{"num_hidden_layers": 10, "hidden_size": 512, "num_attention_heads": 8, "num_key_value_heads": 8, "head_dim": 64, "intermediate_size": 1344, "vocab_size": 8192, "hidden_act": "swiglu", "norm": "rmsnorm", "norm_place": "pre", "norm_eps": 1e-05, "positions": "rope", "rope_theta": 10000.0, "rope_fraction": 1.0, "qk_norm": false, "attn_scale": 0.125, "bias": "none", "tie_word_embeddings": false, "parallel_block": false, "init": "normal", "init_std_qkv": 0.0163, "init_std_o": 0.00365, "init_std_up": 0.0163, "init_std_down": 0.00225, "optimizer": "muon_variant", "learning_rate": 0.00932, "weight_decay": 0.0081, "lr_head": 0.00465, "max_grad_norm": 2.0, "warmup_steps": 200, "schedule": "wsd", "decay_fraction": 0.927, "decay_shape": "pow", "final_lr_fraction": 0.05, "batch_tokens": 65536, "max_seq_len": 2048, "doc_mask": true, "train_tokens": 645800000, "max_steps": 9855, "dataset": "wikipedia_en"}
Each number is 500 + 25 x the weight over its row's rms, rounded and kept within 0 to 999. Layers, rows and columns count from 0. Numbers have three digits each. The size before them is the row's rms in percent of the matrix's.

# layer 3 MLP down (transposed), 1344x512, rms 0.0503, rows 88-121, columns 128-191
099:455493494505499442438468482529487504484501503527494482477522494554492475497494504515504539469492526484486496493520514512533500561532504520467462490536486506488460516489492506480497490472508482
096:483516484534461515505532506493540500465534473444514502482490492518462523545547514458460504577515523488504482476497514475490506492534458497497505508484493523525486526468481451497505478497503474
098:476514523466509517505508500419472546500515548495500524516478535514485507535528513516500536463508503489518515492510473475453515506538507510537540482495464474467503548485447548486476549460464529
101:484527497503495489444520462486500526517500485474516541512547489512470501550474526462479518521480524502522463504501471541449477453499506515504535492481482497525512430513504519455525508493491462
099:477515450489535488515493439527518538519464465474492541560516511516495462538477466478512501518549497481528484501499520546508529516510521481471488467491506518484563484544531508471511470508499478
097:476525519491504464528519550536514495487487520510516490467487491448496501469492475489461515481445504491510511507500522490503491504517510479454513510518509512507488518519536519510479492499506448
094:480491501523531532485488519490502474497486470481495524491519498540482528538508534493511536520470541464511517479477518504500537507515532459485452491518521448481504504552475502500533520506522483
098:456522508516497493511523480446477458519472509537505476512485502453510521496465515539482465479480527453481516553464508485543496457493490510459443502483483523536468528474501489524501503494512509
103:476459485460451517449526505513510495516472537477498479514519513499524525523523465499516524542487536478545528445501526520495488456494511474512479479483516489497466435476507546499474494480492526
092:519528513516493488529508458501490526496427520542491513468471476527499500512511430462493515518501475486497500455540489514504502489480493496501499476481468478527474480499509516500501520490503528
100:513525524507512522453493513513500550460528508541490523482527515494500489566511470547511498503535533522532463487529516527495530524524522467496498500478500534455532450513464513477490521535508484
102:467450455497475514479529475501457493495499499503491436518523467511402465483522516519522522499471555463534523513482484439488512489495560510520498458488500480497469504486491470469476507500533502
101:524478487513527506525507518517474533466532498531458540510475518453492496536484511456473442462480507494522485478520496475512537496497483495480538464533488503484496466448524508488516504529506497
097:507495489493516509531529524546513548536506486471477487465493491473495495508510490481515506436480512526517483514481466470490520546519535516517554500501581494501519534491523476448530512481503528
104:499505535488478509505479455523486463522490540526476531550490494549476531483529480492547476464489502496506503469456484542504517484494497488483489450481492528506491511471471509476498494487498512
102:470498500466490497562536523517518510476454495507528498523489506495500481527486526512505538476476548488500525507490518494507535495461505548476489527451522480461508495458515536508502488521464483
103:589409545520537461519520474517476513516473477540545472493494480453510494480549472533491515518526519540441505460481494568486483523497487517487479485501535502467508459523535532492488542539489510
100:536493460473501477480514472505527520482467515490519504489491506512524526489507455488552503539494471470486538500481478489530471536502491557511469501461515459548495495491514564475511493528480477
103:469452495524533470530486507516511519470474481519493537492491515505541524511531534482518513516528521485496548493514492502503500470535475549486483505500509502498539510496474469489496503517454566
095:490537526541451504517516521514495471513515446555480508489479521496479464470508490552479562500496476495492462477530498481481516452495510493501491500515503508520545492455507474513544477463495529
100:517469486470545507528517484523480525496502472501474494462433440520536488518492500538504485477503489498495478525495512523529536446484429552526519478485496520519444490522485555480536505451507534
102:518521474515518515520505480478523492501525564479459507534492487504505463493492529498533537485451552507491554539491530507486509526495464484473497496500506539497476507510457519537539492522534530
096:550490527498470521490542511533453478488477499530484527521550531509548488529483525493477472519476480473509544490528508541494499467483478486496497513516445518496493502475512447493511538494486457
095:515482500514484528458502539542492462515434489495535553504527501473515503499499473483482500504523485478541483525474549493479478482532499486504490537519512524537514510537486481514495498506516526
097:488477556472483481497507513510468507476495491529480500510503525491491507517479484485479466497449443508502544509521482478514542497556528546477435548513483474530454502508497492467524555502520529
100:516481509459469499492491552532500514494475460473512488469520497543499471475489498494488479508514497551514526464466490524505515525473502533472556500518504485459498522452504488528524511489482461
096:489557508513520487501458526508509468516522495480562532492518503511507521519505496530479503448543469552519523562480521494516514491514543490478492500498491511487477514537450504455505491530509492
104:479467496525543482505499477538484474514515488469515462526500497513481460512501512469535490500438537511538483504537502508470531545523487496482460490460492502493521541507545523470513534482478495
096:500547473511508492485523481503482479479453532478504490514463457515498491464503461481530471498527498517487495449513509508529455483466529461513516522478519480458480503521508499524486515515498522
099:524517478538452510502503542533486503537480502511484481471476503549522524514458521478559487497513532487489490503511475519466497533490484515491530525515530503500521507510470517509500490518520544
102:536495476461489476513537497514480484462509501497515512520511529547493524521502501485484510561492539457511551493477494482521464540480461520490474525475519510489536488471484539490519481495499522
105:512502498481550521500511503496517487515468454477510486471505492499442497533508495513505536478490533482521518488506464456512516513471526484515509466499491473521472548485536490480549527519525512
107:540495538490480523477509478490510515545498493518483497480515494512470564480530537517523533525511484491485526478458526487531486503537536515483522520462507499500534547477503494479518494472538444
096:519456491520554507515505517505483548507515449520504518464505516513512486482490518490494461529498456536517473495497535500508512528448491512497487488511479522528475461501512485511521501512541503
# layer 3 MLP gate, 1344x512, rms 0.0859, rows 89-121, columns 128-191
094:535513493490513470534439524493482455481494491536497499491497506516545503494509528509516537484471487494486467494516499492513447511510522515450492477496465510518489562516495514494531516521473508
097:534512479489498490542488500513527501551448507520500546533461468500462512466481520509466516512523450480490513532531516487485533496486513507517480522479514511451490458505505502496529528522489520
099:539490513490451511509495469478469517503492516491452512499492481464490465450476544536529475426493510530475511527444470501493507515496491520532463527512511511507469465520481460491571517515517487
100:491538472495536484487538519489515496531451514457473509530511506520543470490514474536502452488524477513456507541509484516525492501533492499460490517517483559462505530532476490471522519498512467
096:504534537491506516484458512499498504498513499474478500443461509501512487463474491447503523473486482500496499457484535502504465514478483535516476503486517497476516536570515540492498522476497493
098:469559478526514527489515509503566463473458455469495486491466480495486494495465502502501545467518499551503534478487515521495511468554500487482511489463451500526488487503491470488506513511487477
094:509508468508510524450493486486504557526478463529494511472547507527514472505490507494476496490487519501508485518512542514519489493510496476446502520504524461535485449492469538492554480501471476
104:529506506525523514514468504488521515499527506566515512478479507507504518451501506519529503475499521495458506511502506516479521509497491520473512507476458492464500469500476508567494510480500475
097:507461468505462515499489464505498477464542548530492495538514534505490497416495496514526519512490503506553495501472482470470505513451508483480496444511441472505501460511464523473482498495516523
097:489488476454503499471484470507524498512489509510510526489555489473511518504463509489480484500489488471505530476483506486491489484485502499482502504495531508464491498485495506448523511454501524
101:471482473492518500480498453505523475515517484495456523515479513480468478504481508510504500518534522555483473492485505489492518502505518496514472503513510473509528498476533515496515506546518500
103:475498496536527494493491527523504540497514514516510512532504505523474507471523484520473512563478485531472515484467535530498466464499537496554505462493479507502533502523442485572490466469521457
096:501536506496496463480567490441515545509541497508504504519525494534472504504492487557491499545526550512493480502499518466510480494518522524480498462493511547507500514513463436504492479468460534
104:489508493509496509487501505500499466460483465523509471480512508483483483506453562505501465486546497500540526514503505528488505509503441503524554517482512491501468493523501539503489508509486509
107:502500512506518483490455521516540480540537482488515472487484536476468481477509480509494441521481461507534522475493538479484500512469472481538504522547452554542530464531509501488483502480500551
101:464482478495492550462513509563525479519505488508500490494488481503499544499506472539497494464499500511486479512549484521468526492496517508468539508521450518545485515542499531529512499509512498
097:533507484492525488511537501499522515490502495480444499504524499537511492538462468502471551454502493508453515538523479528489491511502471473461522490463481510502517495495470492514505513471505493
101:497502532452496449495490450536495523494475505499474482532564488473438473504539472490528474523473509487512496503493537503538521503500524474507499493511520539482526498473473497495514441517507509
098:517506505540429497551498479482497510567532509503517511503460495473484502456492497524491516504498503525500426482550516472488520482501476489510551502466494484513561477436509515492495500496488488
104:505477505467493525500485473508479499508499520502493486517523543481468494519500516485467510484519478498500539485479464472481477467497502525502505518534512542499502457457513485464489526518550524
099:504527500526485470481497493474515531475478509561512500502495506505503550473484502479508451491455498513485473498499490506525480520471510498498492504467475504473518500545454490470498493484491496
103:490511504538493509502461453482480491489482486502473504488513475530551488533524513547483506499506499494518508485502524500497545520533559516494474512505492479508517461460536457499475524501526504
099:485503495471505464476477539503486487477484493490454518501503536505528545473518497458523463569498465506484513460530477450501470487488501474504520521501498505531480530507482485548500487502493503
099:523506517483448498486495515477518530467521526522536492484491525544467506477477508449487506499519461492477540513473467482515501473520506495513499497461482477527487485483473476491492558472512506
103:503537492513478497491533481498500498559445506484492553473495527536444485542492440495473478511499513507465457520492492478473512503485541489499463482502461560512467477508518483493525513519498493
097:504501484508487489501513474492503518533485506519511502459515506495508505465459501496526502480500516436529504551548467534455497482450484487480538510496532487466462494441493493528494499508481482
102:460533462507496524456530554518545536485505505492496496494518483525518475509491498522453530473528525491417494488474511500518504484524521497551513503533534495474511488493483516535517526481527500
100:470452511450502519494478479511488506493512507508547504510522523528468494493522488540478518470478496487521483537490501475489527436529511508506514500486494502480489458531549522471479536475501519
097:508525493486503506454530495501468537500499550486486544473501502486515509496477488494528520486468530540482528497485505474481518506483474487474522521497512485484541458514513522475492476504497477
100:518522555481530493534498481495510532469460452483477487521535529516469487486530482513528496487521508518524477472515487463541512500489451499529489485532511478480477475475458450505434500516488487
098:463524498503518521529525459466500521496555493508487527497481485523489497517487490500495447482535441487485486526504538468426523516458497509541457511534505537504495508541462492500468482501510536
107:502521488450481491490520554457481501478507533446489449507507470534488488491479484512508532539522515537488504506527534508510497472458492495504472505504509471509451547459478560465487475441488451
094:496496505539467497512494504489494499544508513493538481478551494523507512466517496506515507481538539517559491505485497456515483473495483517514464495518464520489514509468461511500498483507555475
# layer 3 MLP up, 1344x512, rms 0.0872, rows 89-121, columns 128-191
097:462484503501488514491540522493479532520529516494480455503506523484508487522501467474501531569487490492535525519508509516513490511519466501492523512479526487459531482485523467526489500468500511
095:464509517501537491475561477480493476483504467512528480494555582527563500492478457501528523520534476517522489498462477520506504490464477503522479522528506467496483500471515528492510502540471496
104:501474506520461511503534538477528504475511493488483446436503501524500490526475476480490489533497526530497466494459496510525466537497491508501459530492524528503518502471452500441495519471485503
099:521521474486501475502504524495465503509493472490497520505490514548499477557487481507481498535550516479473518459483469498496513495457511482438457487459501467514533472529509502506456472497506510
094:514464538491508466513495478503527473456495514443534461477476507532507450494517518465461486495509546483525496472473510537486515507497473525478485487463508475503464507445505515516501523491491487
094:481521485537521505490503496520511485479553459451530500510483506479498531484497539433487523468502455491462566482497499518489474486527510477526491483491458490509494497506475519485498491496455508
096:491558452475498525501488540450520491490508491472450515451492498510504522518485475512501488518487522553489502519490489507501527510511507537492483488488519496543508549468489523515502503488478485
104:478523468511460572520522492477492510522511515526517459486467524519492525558496497515550526480487508506494536503490520506492550533485510494465442531470490471537516505493493514472504484521530526
090:508497515461456501495527506508508514444538518499471517482518532548520505434512520524485531524486468513501470532517542495496475510485528532496513491495439519501504460524480508481466526489504500
100:511471493532512537531505540479496496518506482514500468485522543484512475478473522494493504497576515462459456516493496418507506475467506490490522511501519459518497509515506495523502520505461500
099:510491521458478491464478459516511456493504478491486581478469498506455504511519476494505483529547516530538509531474522525467484467528541448534485553466521517464567475497487549445503524524506508
102:508491456486493506501516479499496497518514519487492511478475526495511501544484496492506468489503499519505486541569481467493506515490462478471466500506569530523506491508515523453497506509487506
097:475484519443516551503494501484491483505497481464512534486502529489510494432481493513507476478497467517522518527455515487497470519474543476558497494528528532492459544481533477494489484476499515
105:518524482484458520481464535528498521456483531469491504490499491495491470494517442525484495457457480487502488458525515548503538498446469480492485472485524496532478520470474453505478461495496507
099:545550482475509489473507509481504505484468521530469518512491485513498502505498507495483525493524473513480495519501457511502510466537513527505523505498483480455462548515472474509518486494500488
098:506500513506496430517500479498534539532478502507530499533484561517504512504547562510473504510527472511478520486483492432520488468470483476520502490509490529518536553486539505477489497510496503
101:516472461515529516498514522452488523508507520506543485526491537518498540463518496504492473503513484462502556496468536459507495504502527526465530533493511510474501495482494503492503496486503515
099:477514473558491474469520512477474464494524492531495490494510553522479527476495474487515522527517526498476485484477507520456478515510463543502480468501538535492527524500513494507466506488494488
096:518521486492479484523513496515486513512492477449545444539482492531527468448502526541477528506464512533506487493499509479476496485484523497507502489478486491538480496530512528506506514486491476
099:480482507555475454505483539487534511506512506459472512478532512499522525474523521496445471543504513501506499486531480498499525497469494474424489485458475522535475479514494507512500465521496483
105:487528500468480504526525528512514513469492543515508486552479505501491511494508537490514536544486485526514496524479474513515549487468490503498503505541532462482486492511491464514502521533483492
101:469464460500539469502541528484519504536454496496502474505489478499523494415483496500488506507497506509511502517497513475516554486496501461503473478495484484501526489561507518508497514505504510
098:510558517515504464477494486499539415492478538498508498519540504445501476521523480465458520494512522531499464544495542544505507492524484461493478488519512465536506528463431516525519497425470470
098:487471543504505499493493469517549468503533442484492486491543475496499511540463466534520518520446490488505513491514493545475548508517548532498508508501484528467510474513553512504490487522515513
101:506513546494510478469492509473509494486484491478528536507502518493472512544520513518524497503479496521475495524503502523517496468505476493518513501531513498470531510456519518490483494484501466
098:491506430510485498498520468467469488488494509500550505478478504469526481519477506490490498492517514475492479543574510481536497486512511534550532486514502520503505505508499467481545503508481550
101:511523499502466502495486540533483504491495476498517487533505499491481491519496536523528521518486514480492514490572503501463469503479485517486493527496512533519496502541517470500531501554486529
096:506494474498523509479498513513432479516527466464518473477520476514484488495521510534509479532474493475493516498516475519532434461529532498511512513528539542497514508508468480460511512472529504
096:509497493546474516487515469535450442521514450523522540466494497512526523502519524570548525506492536505500532523520509497502494475495528478492483541534503515503485509530484508525515464521504564
100:504485467465510512512444506534477505526486487503465525523482505543479481505489476494512490474483501541510503531546504536469521505544504497501519477513481545486525532537469524487506473505467489
106:492459467498492494521489489504527550491550528505476488523536488484486484482491497483492514500531531494454448470525480482487526493495502525489490545471478529506499469506495545471491491507509525
106:513519510493505474512468513518535539460529508505544548483505480471502469497502526508483517535552501547475515521525469487459525472505518507435519521517502484526483503510507494507494523466500509
093:472497518515516466520484528560462503482479496509506503493530441522487481504477468484473500504515538501456521482517513492484505527522484513497469487486490448446521481543502540523510494458519550